Each number is 128 + 32 x the weight over its row's rms, rounded and kept within 0 to 255. Layers, rows and columns count from 0. Numbers have three digits each. The size before them is the row's rms in percent of the matrix's.

# layer 15 MLP down, 128x320, rms 0.109, rows 0-127, columns 0-79
099:124112135172173123129141114153100134112101154130111184076184099127144168190206122171073124118114089078140157110124176077123174117166118160090158112139145121132049134169093085106057158138128080136096112156080090133099196135109117090139112154
101:163128092119090069150135087146098088135123071117135123184123129184150114161121133145064105214091199107085177170171106143096091154075155134090205124194097147186133146181144139076135126068139078110182103114059034132105159147071152125144123099
103:140083136065127100157164183048096108129161138113156084115146120113108131140093164143124148090109116102163125106129144117177184117141145122104083178157156220128180143121143171140102131115117094107130194135067130135133118132130141079117095160
097:168144159144164116140123081105122142159090136130098183136196175161170142137211158122141107160114051169156114122107139151115112113121137117127115156139138142172110174141125063037098066149183168134109202114101050107126143100133072164080165149
098:069095131148127050132135105101110096112145176132119154108162163157112137125177178170075162145127121114137104170069117158100210105160133110165130130104155067114087086086152080135114120145142098050155106171101178109110103170127106093103087088
094:156109117166170172139148131161168132154090219149082129169091152123126111129086161196106125182135140127136132087142131137098125126137124099123105131102095166159079173107151106115128108114156176199135121164144089127107084070173096127139139164
104:144120079192157129119138115141149185142097175144173155111114181073089139170055192129169161141109192115065052136192117181162180159163152115129145123162129115097103141123112142143074116080114153148132148162121100132083112158158103157138106159
096:089083128173168102116136148107091154175110117110148098106091136118174107196100099119097066122130115179160186098102113117105125136150115134134130135168092139128216142129115160107130070150159117135156139130129179143096097134107096146121105151
089:140139073150144108105102106095134148100102122080171168155117191150115143168162128133137151086121129143127103119126121082116076129058111070135084154126121174118135098109098117138116146186148129094136144145117106114110142091145120149089123175
095:101109113059137116127134064146119144090101129149131125134140137108135150159119101124196129114128081079089111145157135130170151167122130175123113165127106135097178140104132107139066116174124128094102169167151111114142079085113167113136091118
100:113153086093139116180128068176136132108118092123090115073129087113130116112156121173108125128033146060172149157153153136140082135135152106047129094075152096109092088120150107148098128108169128135106154153108129155148120132151115148083073159
101:093063094113178175168159104137126143107082116131121072088081112113146108102137122118110170162130119122147164135112142168147113083084096154087156123106072112161104148202108183149164145142123183141133123163090139125138132154099152133144069134
103:123150135162179156133185079115150084130193197146165131148111156191121103134111080104149138152119096064153021100099103121122069195129120150111127129181133038147093081121154084130153149121176124156150131127126156115122099163099095109173177078
098:177142063049146187148157173088162084113106162130171066160033107094160088086094102153140112136156127112089119226124138046112128112095134147125155161143106125148123098130114051128129150089121076108133161073189140122131121074112136115171122127
096:093100147104113194148123139083108083148182119154159116109128232041081096160138158122127165119132163120140103104107121101121114160116084118150122144137140147126108077126115137155135118133107113132173132130155116121135140124126070209110124119
096:165139024121139121096096106101134137079074089059127099137118096121155193136202109092122165115082105150093183142117168153165105111118168119057183096185118080110089083139147104136082150158144125104168136134125163154122151173171175110154140135
102:107139077083139112181113202094082146140113126090146131113099102130081128118125063172144145098112082152140174109159221111103089176108125107143129107134210120145162153125127184063122166098144070194131056142131102066125223130115163142140145152
102:106103117146154175138189103095191106108180098130168111101126112129088153093108147158086173090181165127112095145145064159162162219071117136156105105149139118105139163111214141115154212170150138161207084142140071120130167069107113187153128100
096:156112161116116110155123086134100087105099083105132142131152084107135078153082133066087105120174127089115079093107136196143075142164130147144091125209123130128119096137068109084184173149055132158122175145147081079140138158094146149106157160
102:085099123176120111168109155140154071112094169044114068133128172111121148095136076138143136144121137141149152129118146088093152144151117085170135132099155207167150171057120137092137125151160132148091118159173115133065110114165115139105124037
098:136183113100074151160190140135159203166088152145146092075125144092121100114115135150170054123181149095187153165077118169143070128137097174144106090103155082143153122051159111133076092124082107164153208171131147144125157105141122131157151044
097:103102140135146146133131115121145102089154126128136085147090138133158105120116127146088133103063146117097089124117136152114064091108069132182084065107208139126159069156098161155127122135102107077113140147126112143129086149077133075129184084
097:077097121099137119115154099107051123142067176066158196144173104118113146183124089087162161124091106071137070149112129142081196125148164107169120099153091110089052088115123144117123080108083110116128189180156177107075180216148110134108135099
097:080111083101086146153132128084122158085165123137121148156057103105149163129131187131125104106166123154114151105167090112121150128127124119145149085107126069143125139145074125130134154097162095124137188103130171093140140166104090110136112161
100:160110145085162065129133118196147163158182093124168079139160082112174186079166112137121133116142116104164159123155114121134175146131113150115103166100134145127134131116168121133159128117094160083120098099129135110091121127118107134113122132
099:084096168146160139104134050143095103092143077180154113083171157115082145112110118122116043117116116072126106106117163172123079124093178132056104129124142111145096071137107117143185145067101136156103128126104140085062113176122150114118134107
104:129120097113136101121134056206102103121154138157159182142184126155158093088167123209149117123139140109162123135117148122125166122119127102114163076149108174089106172143144077125171165087183106124116089086081154128113139128114108100107132136
104:148092126119113109122109101139108143158166142169126117102111210134065098088150121128104082098137188173193136108109159169115128138127136103124117049085155119141108164168122121171112151132148116146114104151121181202161110156134195146124067158
099:112122180100123128148128095150136175120075101161127109052094120128148104077183138093084089107154081096121120163078171129200111103148137126123115131128104176103122110123100153166052096147129089105113143122088126151133149128151108109138189142
092:167115111128078099107146138043149067107152133147089115037128085090083202163092140082114055130170126158169121158106121091163115075092176107166139140111093162116094204091135123136132074123107116084053121078082106108073129108094168139135109129
089:116209122150103116153133142088176124204150134151139194120145120114184129131118120163143104114163102147129098126140110141180099105110151125151135099090153122080100163135142074157136127139159076168154154116127163174143097117153126166109164152
104:161184093198107201124086115136154157068130113126126117143086156082149060189115122106107114126152095095105176044170107124189119154130130150092096170162129155146117077120129150114146152137098145138116160126112203100109112155120115064162111153
102:156096141161109142132122151137102094104124091125095119142142100139090118094138129210204133058102159149120141061129073089109061155084112228138147180155185133100084121137187132109147150074117132186117147146089103145110175162138150145127111132
102:163112151117152190146185118120082171160073113083193147127146051167196085056103095091116111141164109142115089145104126132134145087154133129116161101120123166144098116151116120181111147066059070142138139124067112174099103193186181090205134139
091:133118158179139128139089156083142154134147138098125124078133120137171132127126117091155103094126133169090120138166126156163120040171094141146128118089132181063131142125156135199174243167147116163089144148139098073103137111081152099128125116
091:150134103070131123139075138107111091151174116088159099087081117115117067144066136184130081138136095153098082145157143094179141103146118119152102162155159075109094142128188104148151132162159148121129165108110105159061146075133134079159120139
096:118147191098110122085122139093091095098119116180169130142129113105066174096179181099133107073134183104135130076055135138136137111123134112088166163126152135092111156102152157202124110098124104117154149146087156160156128140093110102103135180
101:129136116122178121113124133091110172134129109094129098116128141109103135129131116128121128099067122102180142042085101103127115088174163150136157164116140132062135110095135111105084094118174109176128139055200123139154071072159131177144100139
100:152222122100163114093158094155194144141104145114115069136141114169150157114103139094154076187153156109135165106138129111133145157088136079186141125135126169129081218155109175156130139186148094133133069131129171095112144129155162116109111140
105:128154193116086062140146107081087157107133128100087181130101167128131116109170141124067151076109091124161127138119102164162156146097122129141195114091103118111101107082128089048117176131114067128080131161104176069174157209110124149173149086
108:093133225127155085196131115175123048160064115088178112116123071059139191127105157123128173124160128123122133105196130147104137108137144165147160084135162124101134192158115100151141122084082165102102097115118124082073179089080158169077105090
102:059130147104161115148162121136162138105125141167145092159130127136107175094147062141097127064105180152145138103127120158117099095144182108180158106079119092097123171108121170137122152107120110127119146129091158171138169116170118134118166120
099:104147039122143088074128062207157099179155109111129095087116133083143064108128097165154071171104140157139115116119135118136120077098162138118127097127149075175101151120170182108149099090115135135119165117145187203092048109133145146130127113
096:114167146139154161147132118121175158175131135142063094143090143135171086038098132099139141148134160128102134126099186167127075105096139099196139161120151116116138176175141108092139129177134120151129079166170095121119138136098155085144117063
094:119126132147168114155120097110078104089153165196102112110128150181167181143175100177125119115194096142098166115121139080184117182078152084114116153163108191148154109151117116136140123150119113134131129082130110106108127161154102144109098151
101:084084117153144146115128107138109066167122123105170156153146102162131214159133114111080156149082115161122156114199122109084134070161157068147078135106194161125131138118085100144065129147133111092137159113119174115115148118090115155083126042
100:148072152062120103160146134139133129141133149088114081112102180134117094133114153145148161138118103097163173143084158086065152066210186130129165166126130117162076121132153132143077132146136122089109169198085104124139072163159117130083106136
095:102124154133108107139122111147069137140100107113171154135147122149107093083170087134112139148162145090162139180148049151138107195123193143161158160164155111139123132141136113122165144163135123115155099090088129125117133172103094100058152135
097:088158165085172169142127149133142145115149136163106082118163148151146169153149157128139128112149141123149135084122133130167123138107145160084137116112146169158128106150150193152107132168105178162149046161148095160156097116153127173179115093
116:187111106142119175144091109147132123095173093069168139131160144093088130072121133146115120081187101119152107118105143155189116073134084175111081122136088149137145127138067107104166174160117150147090131132106100131113105144112134121158148131
127:118080135138134157200130122141148112138106132093099149142148143053090105162147070172161158168186149103139176174103147117128144152113136105119143122171129140111159070109094172167130104115066150097117109103089182153203101158146113199120110142
102:091142104127167141115095090066151126151179162121115104115150139172146106156107046128078169084122118113135128136079117191124176135190121154182125188098187102147085122143174075166072106068128103160106121084081107194147132186100131110106156120
102:146178125124126122118107134109182091123173112111203145140062110174149090124126124143083110108119146138085105073123109132165156135146116155099145224129082146122130100158171099092072154125087110150132098185109090166188138063155127079110109058
097:111118117133114131094066110107087133149110091076100064118123094126095140098138133175113065100106090102105129148132142155122108162101130122122164128173183126126138098111213078118154143153097127118122091050117133168156108142155166166138120133
102:174208089186137187130202120106101127147078154192098155057161163124130152186156191117189126113085150144143118192135105056105103111099071135169142079136114186078170164187120116078133139098140105150079137184137168165112152133080074136073104139
098:184174128131169138089168112120168147166107110171188092119145158136152137179046144139090066099107121092117114113135131091113178132172138114173208108132132164190124143146106122117108153164078079104180106125147084165169184150051143140156131100
103:143095109156169140147159149152162135099116121119123094118076163142143130171111094167182178089156089127147110071169110163111142145088113144123143153132105103148164128114138092103126134139063077106161145124091109144111162120108119173150097125
112:118128145126136142104164131096053108085140076124123145152170170141145141121149151103143139179120176124145156073130109108128135136097185158096190092139112142125125159112117166095216069089127203095176090081156149125198114162092028172069150176
124:091191161091093110096098118169139135115113143127154155142164138158150100143136159144134125178136154159098175148086154113134164094098119152144118173097127128146140127120122120088158127160122156150133120169147108137090167089157127180124099106
099:162150140110107105181123108132071161116154124140121130130110165096129162139139148133101158136124080064081165118137179137140179155121099115149115154146216125069188148128193150138122128160162117126052114119110100072162101097146129126180090103
106:167167175102119148112123177172160046138157137175091141078154145130137130114145088149168151152137153086146170094129153150162097122056130132092113121178122145147080164175099152115142102100126086182125154114089124148138077119183177152119130103
104:138170105149165142094125073050092103183205126121142145137102126090142183145144121123084131169150096121125145146078136098165137161148147159135117108168112179139112156118127127182193174158116144145163095113164161159159097129160108149132168156
092:166180143170186157176120172109103144087172112103154129106157145157059144110135165161029106116186088132114101088150099104121129134169161122093122105108084160101078142176076132111111086063132124101171140092125120154139119154107135163154143149
099:092121083137055126133136097133136171114097160197156146050169128147082142157165097079076128119118134150128090116131168207117098109138176066153110145132169080129115172119093053179105125056101090133145196156142132083109135125192078226088135163
095:078121169132136138136113132094087158106086139158177177139151164146068104125109094141091112157153070100134027137125085064129122075103104141086131064147101109127112147087214110101122091045110105094155153107137096042142165080096118122137107158
097:138104149090135144165092102139171147143119105075155167147107101064165000122175084106081063161136076070148154179094191102109134136170160144118163129148126092178136111114130100091133131094134116145159085105113138199231119089151139087119144101
103:201163154125215144169162072093080125143151183156157119153130033149179084071133110138109132155092099117123112037154112147105124148141100068185090146106142135121149113149138139093075128131125152159174127108153095067164155134163072153106071127
098:135181089166113038096132158167174099100173100164161139108114115128122129156149114172143119111140048131084146145109111121187111116090123086086136118172112157171115115082089144090117106120072091128101150123170134069168201093145092150093065156
099:142153154170165080170171156179087094051079099092154140108175121143098141176124136150111169168140161156150144101104119135153096128159180143099167172168141096090139110091093131141127184131126089118115166058128098087119155152116130109104125111
105:170128139118110146167161088105116182169213102136075136122107145081093122136151137157116129093176160099119125132152118123178166070080119132162101099157133084132180157163110124110148113202142109085150107188164156141069113117130163153182095168
104:211127119102130112127144088112129223138082155119167092105132106122202135137148114110113099134156165084065118175181084138118108103067138112089171164168107159145143122111120126127152153121142069105119125143054102130144174072140070150145149123
102:116121134134142110129164067196130094063151175099120153076164124143151088129088086113167207158142084141139090123137147126138112076176124175132094138143134129132172177065106191110075171109140114192128126099123128130097122131137088127070106109
101:183037167171143145112112154162089122116116086155150096072086189087112150189116061124091118155129126050118127135143163128140116164119097104129129212112111112080152190165069126104106130119177105131153131145123104172069160143133164153125083099
098:128123154163157163140124155120116136154158128142144081101159103133140136117136125133132128138123167150098153158177150138141090065130170105189099173096106114180143130112175091132149131133082129147212139148130124098100101148123104147174095107
101:112171165128167130110191138160161126140120133137168158140162094111162090079127109119124133140105146075160119171155147164068160180141095100114133120161098148183162160096067137135109128075174126107129100122170123098119156146189108114113076089
099:130108115106183150147137102170138135122103171142083157178158174157167122159159130075152069125112139147138117121107102160106142172153133098099183094118066067106049127117132148116083171140121137152138137125174108180113122135131114091137085174
092:104120102155075132103183117166112071181118138157087101103166113092154115114168085129145121086114083115121108169181121127115143104144128122103104127153163135181125158129133099136146131150115089114081117145166158150155107105147092101113151142
099:157149173164113140094122141079175141086178097087191116128159141139098136164140133166089105104137155119098125142146112122123095112118102147092152158079158100142100126132123076138123115107059128093144149123122136188106079129128184149071105168
099:131150149057081141172172126081197100211107156180081152147185150108135117202081165130162138084172125166154127165132167175143096197129146121169119131130143184107145185081172169141156089111169167154068135135069138122093151159122117118134134082
093:072106142111176161129118147096094109166130127151139152136083164172106137140119073121124139134159079126093151131089131095127140109179089129106156072118123119208135161181120111140158103102142175177119152114106080088128111153197163139147145119
099:027129137167067107112163110127136109086145136153212111105109136097140113140132083167128103123139119107117138125137162127114179108089120126145066087114131162131078130194155132110089121098107092131137111141138134074185111109143088170181098144
120:090141154101095067139092093133127118127105073124093143108125154169145161093120074093077112154140123135206134152079142120143101089108126175149170157143155089123137100125135095147133143144145171118054096113161093134120093164107143168152111162
098:093130103095123104126122148105130154099169140094097120175176126115129074160044118156213106110138104173136120162132106148142161139090144184224122093137101146066179135174096171136159137160118120153166170153175142109137109045145174137105196124
098:155111105116154158099149125095130091090129063136164130118089131130066162112126116098151103182144053121130151103131141111172078165140116088128171115087138142170091176162169124127131094124174124114154111139112125073081145129116119142141123112
108:111135126094141117116150115125090106122159236098165167103205129069126083133168123105121178107133140121099116121102121143158145099124144125124187080070140110113135100146120171140080093120122118198137109084051139177121043131075096151135105145
099:080183163177081047083088147178162116116160076146114102151082135110133141143162127084077104173117112111138122165092204155155146147102082154106149123113102127087080143176113098116161121114124167120085147119138143151145202119072096144121140148
093:063098110121149119063198138147096060173062103132082105129121129122084137111117068116123123126171132105130150121106095144115172148087132117099094131198144120095122185111125118137128156067139106131160106161135075075115172138150129122133135109
095:102164143137125122097132101117187098158173098147124163190136070082182126132098167124162136176136172112116107120093093128125184120177171099109142135132089118130131097113112113115120147100116130161162146156137118108138096189117092130164112113
098:115093114077107164182113093090169114050133093143084120069102065156138099128133184126105130134045106175124097155115142091135120100116142138136051109112050176076141134118121106153115116164185160146141177110131161145106117145149124073138194092
098:128100123093129085123147090185156092122164130108085161161145117079080109135159150161158092168121170144107132143094160125106115133128131101173135114092107132099042123080129143137141109188055133146147192128133148114109088156139104146126143128
102:141144118182134136106154153155125086136086132100126144129081151126085127105074164128115102112150165143121049120159145125153137153140144168078155090160163166122137121097101097110154119100111118149113095082143074123119107123096162157147205097
103:091123108124125087050134116119116170074126088194156132080070114091180176110112156114121088098145126101145174167121134082099117180143149081117143218161096094149130126101097079176113137100154136135133179104094166113124151105144100124083185193
094:109119130134179090124118048110155099104083086175158121132097105090146168172172136117123102106083116116098068127148132108134149176143129143101182198075125176122126134112130114128107054203096195091140171101138112165130142154135153141104115122
094:123103169149116150093133113086136141110144159114128062154066071125159175129151139139134106086169126157109122160139091138111138143123175140160143178086137152167117154156134115080147079108082110138175118134169083137105133133129096125138151159
096:152120121181137097200138081095198120166144160087146172166167026131184125150121120129093115122089159127126130167131182164096094127100134127113121114176124122102148089112123098068091093114129112120098158111112126155098134146118132140133209146
100:183139116109165138118191126113111068087141151126096183144080089121152160093107135143107134126083132138104103136082163114196149154087104130130147128093133099145080143147174176110161108133123116076143093107128107180081142142111104116121089165
101:136092130109151151115055141094147131073108107151186089119158114109178125092117105160101126139113142135128108070083120163114171089121090192124064151129137101106146151151119078050148170116141109082153130074116099149122121141136187175150175077
092:070149118103159102084072131103125169160096153159169114146116107131132143106124116118117067132185177153112150070124120161027130132146143156145129088138070126148134130125068144167136135132082094108086085091105124146131128149146115190154146161
104:128143145083109169145122104197212081162080122105170099041155125125111131161100107103078165106135136170132141173107123177110101106112134130136137140095135167168112111158184117129078083140164081115090098135107173113162147065103160115125054086
098:114078177132136165111146088146134116112087049091105108092120138122129128160149054128135105133099142075095097148134094158157131101116081183129085117134053161104165124120128149168144080145134092120157142055078109149096093114099111097156142159
095:134130139118122114124099101127088143064097076124107113157135147118114114158149074163163126103173148119129095136111086100097190126052120152133102107086077140143148143101091109090158129104117161131147098112139108128116059126211115169102147092
102:089144059140122147098094167101162124144190075093128127103090108142119150139144105091174110101139070119130139157167104169101102133108096166104085100058180091105156110103111124162125105098103110114102180109099150115091110101090066109124118127
099:120165172091163180109061143085129154091168112156120162113144083139087139072163197091101130072105121131145090098172218119106148087091134115166129094125187189083121148132108137162111201152168052142119127079185122112113139104148153118136201097
099:134111179159131115157140111104172123090141148150117152143093197173108132140133089123096136124106102112087085092153090071078104069123102150185141109154099101142130147130164100092131147126157131183125145132151143164190105120164107111091130144
102:158127086132132157129028148090122203086092146189163091135102157108144120124149139143105115115094121134134145123182156088187107167117088117105082189111067161152096131097148111175074110107091100176124070129144176113185145123094076202102083145
099:140129198052195109092110172132102132157179133117163101129126147136142128124170088099157123109104080145140085117157185073097126133091116114182098160130162073080111082144125087122093176062117174127150144104094131131147110129108129114133125135
099:142121124046134109127157075138136125089129128160080171140087101025107155104142153144160114117140125119073075100120120074105097081136165141172106043111197148125162110120163108163073119116100098191094076112217126130119160157103187147130146082
104:135191114135171154077199143195160155091138156137134098114140101117058136118087164202142130162050161169111122114153069171119175128138163139164140110119105147122119127044164090124113167167104170064121148084140072125114071104103085131092136210
099:138172136117142138093116163086092085079144114145130131173112149162130159113121137119166107086171150150064079137204094128126179129097131079060163166111117134136122111124169113109160134091161093098164192103122185134100167168125159167141136118
098:071141133114120161095169119182148168107135120071129183128147092207126135167157125102151082099137115145114132143171135184147089118165180134139164137082137184081150122143176126134096149158155158137091116048109140179151104044143102100122154172
093:165092157124185099137154158132166100111105109133183098104114090168077150150067139175175059129179123122169142141114132139153145119113096108140063126164137100113156115137148105171194133140108154159145078117086156153118122176132208127123115116
100:166152116129093137116160091158126089130121136137176140134116135063079180108130166128089104166122085166166130144127135126112150153150104155153149141118143084143153161049115140134098099089136148101146091108170133133122137096120158107114144122
103:114156126138135126132210161133116082128104122128131145143130167113126137097159140122052177091142143083096099069096179097122135153110117088119169131122112132130131131148101119173138197101159144165119078150131096102081137104139103144123149104
102:095137107131165137117186110115117146116105129115124127173154158202152124071130162179103098159116093073102119164160162193140110133112127018138155153069101128094148112123130115117168121119121088111135133071105140118195151145140151079099143137
102:099182143178143127114061174133148136123060118153130155114095116129079127151166100110135149134132156135123044169181148137103119140145101186101143100111093126166129112181163114111180117158144137136074195135090082176124112102128127255078121166
099:152144131112104097085122106135142147104141132135145162132055177151134115138148182068171145151128164137151188123141151117117093135112116141107109102072091104094125105133079151121098175163111134139118115147172170163114111139134160215107108076
099:124189149130120101176089114100094149143120135095098124149100041136158068155129102142128143085110091154184171126178116141149107121134154147118140152093083153150122127098115097152107118086132113110115111141112125118123142109161177083182132091
102:098125091134143129114114074099128143110125149127139114101143110136092132137139110172064111091150157095103143119144052126189229211097154102122066105145114105090075087131145131121117188124123097049045142120147155128138151164157131075124109127
094:136180177114158158101085103113123106158094140130120159134156133095105164148098150155138106121127047138160097120116149124104138145155138061076152114177170108134126117026194119157159134129124159208117081125141165133106136147095163102115150138
100:171136197182135127160150127103132129144157152103189135107131097136159148123085104153161069167149132126159065157157098103124098145102066107092110139113079128126088164136131056159143134091120150120117090123148150125147082096159149097198071122
100:118133132166100113082127138133149125097088140199131055160085166133196115135194100082092137173117131074192108101154119133111145091064118136132170080131129090106120158101093094106087106125104170170114156170166149128143159195143130153187146167
099:191138150123103144181101150125128129138072126131107108141108133048104118121159092087116182079114093158139127143083114168103147142101153119086136108130077119139120098073109140102094090129165124166136113139179149109083154141103101113137141086
097:089084114157137092115127095185162124112098122100150169121162129210126082073180138081091146085141141123151099118141159149121090085137126168179127142102141150117085081082153105191140111112126212124140193138148095157134090173108073150134129112
098:196109114105129127138031083146146135060107119175176177158105138109145092077098153192094165151112134094090149148126159198090122118115128110090155155161183091094197100149124115084147117162108144127102165152120120097122153140186136119102179139
100:142107163159102217119139151146137181128124115128096098136088193095205138129200156156101043168067185134132178118054117169152098102130142176124189127137121109171155117140106106118123124108124168052122105120147133082069114130188125110050085116
100:100113165139052104111131140151139118146066133119167100127133071124154170094127116139128170134146136117117142131141117157097202168096143054100146063151127076131161115148119156128128147095120103090112114136144174120141214078100142127087126136
101:142137106107122151092138151175154153121181102119151192112137212095137126129072089131134072086120187136140129113108161134152137165155146159185142104134109114099162150120100137112125121164142156156115137130153123133083114124078118186061177128
102:138157148146162159120153087114157076144113104171075176069128115130102163094126130074121111112159128154167105128107164173172162132148145142128098090047167103167067136121145173125091163150169120195111171104140089145140164095100139169130085120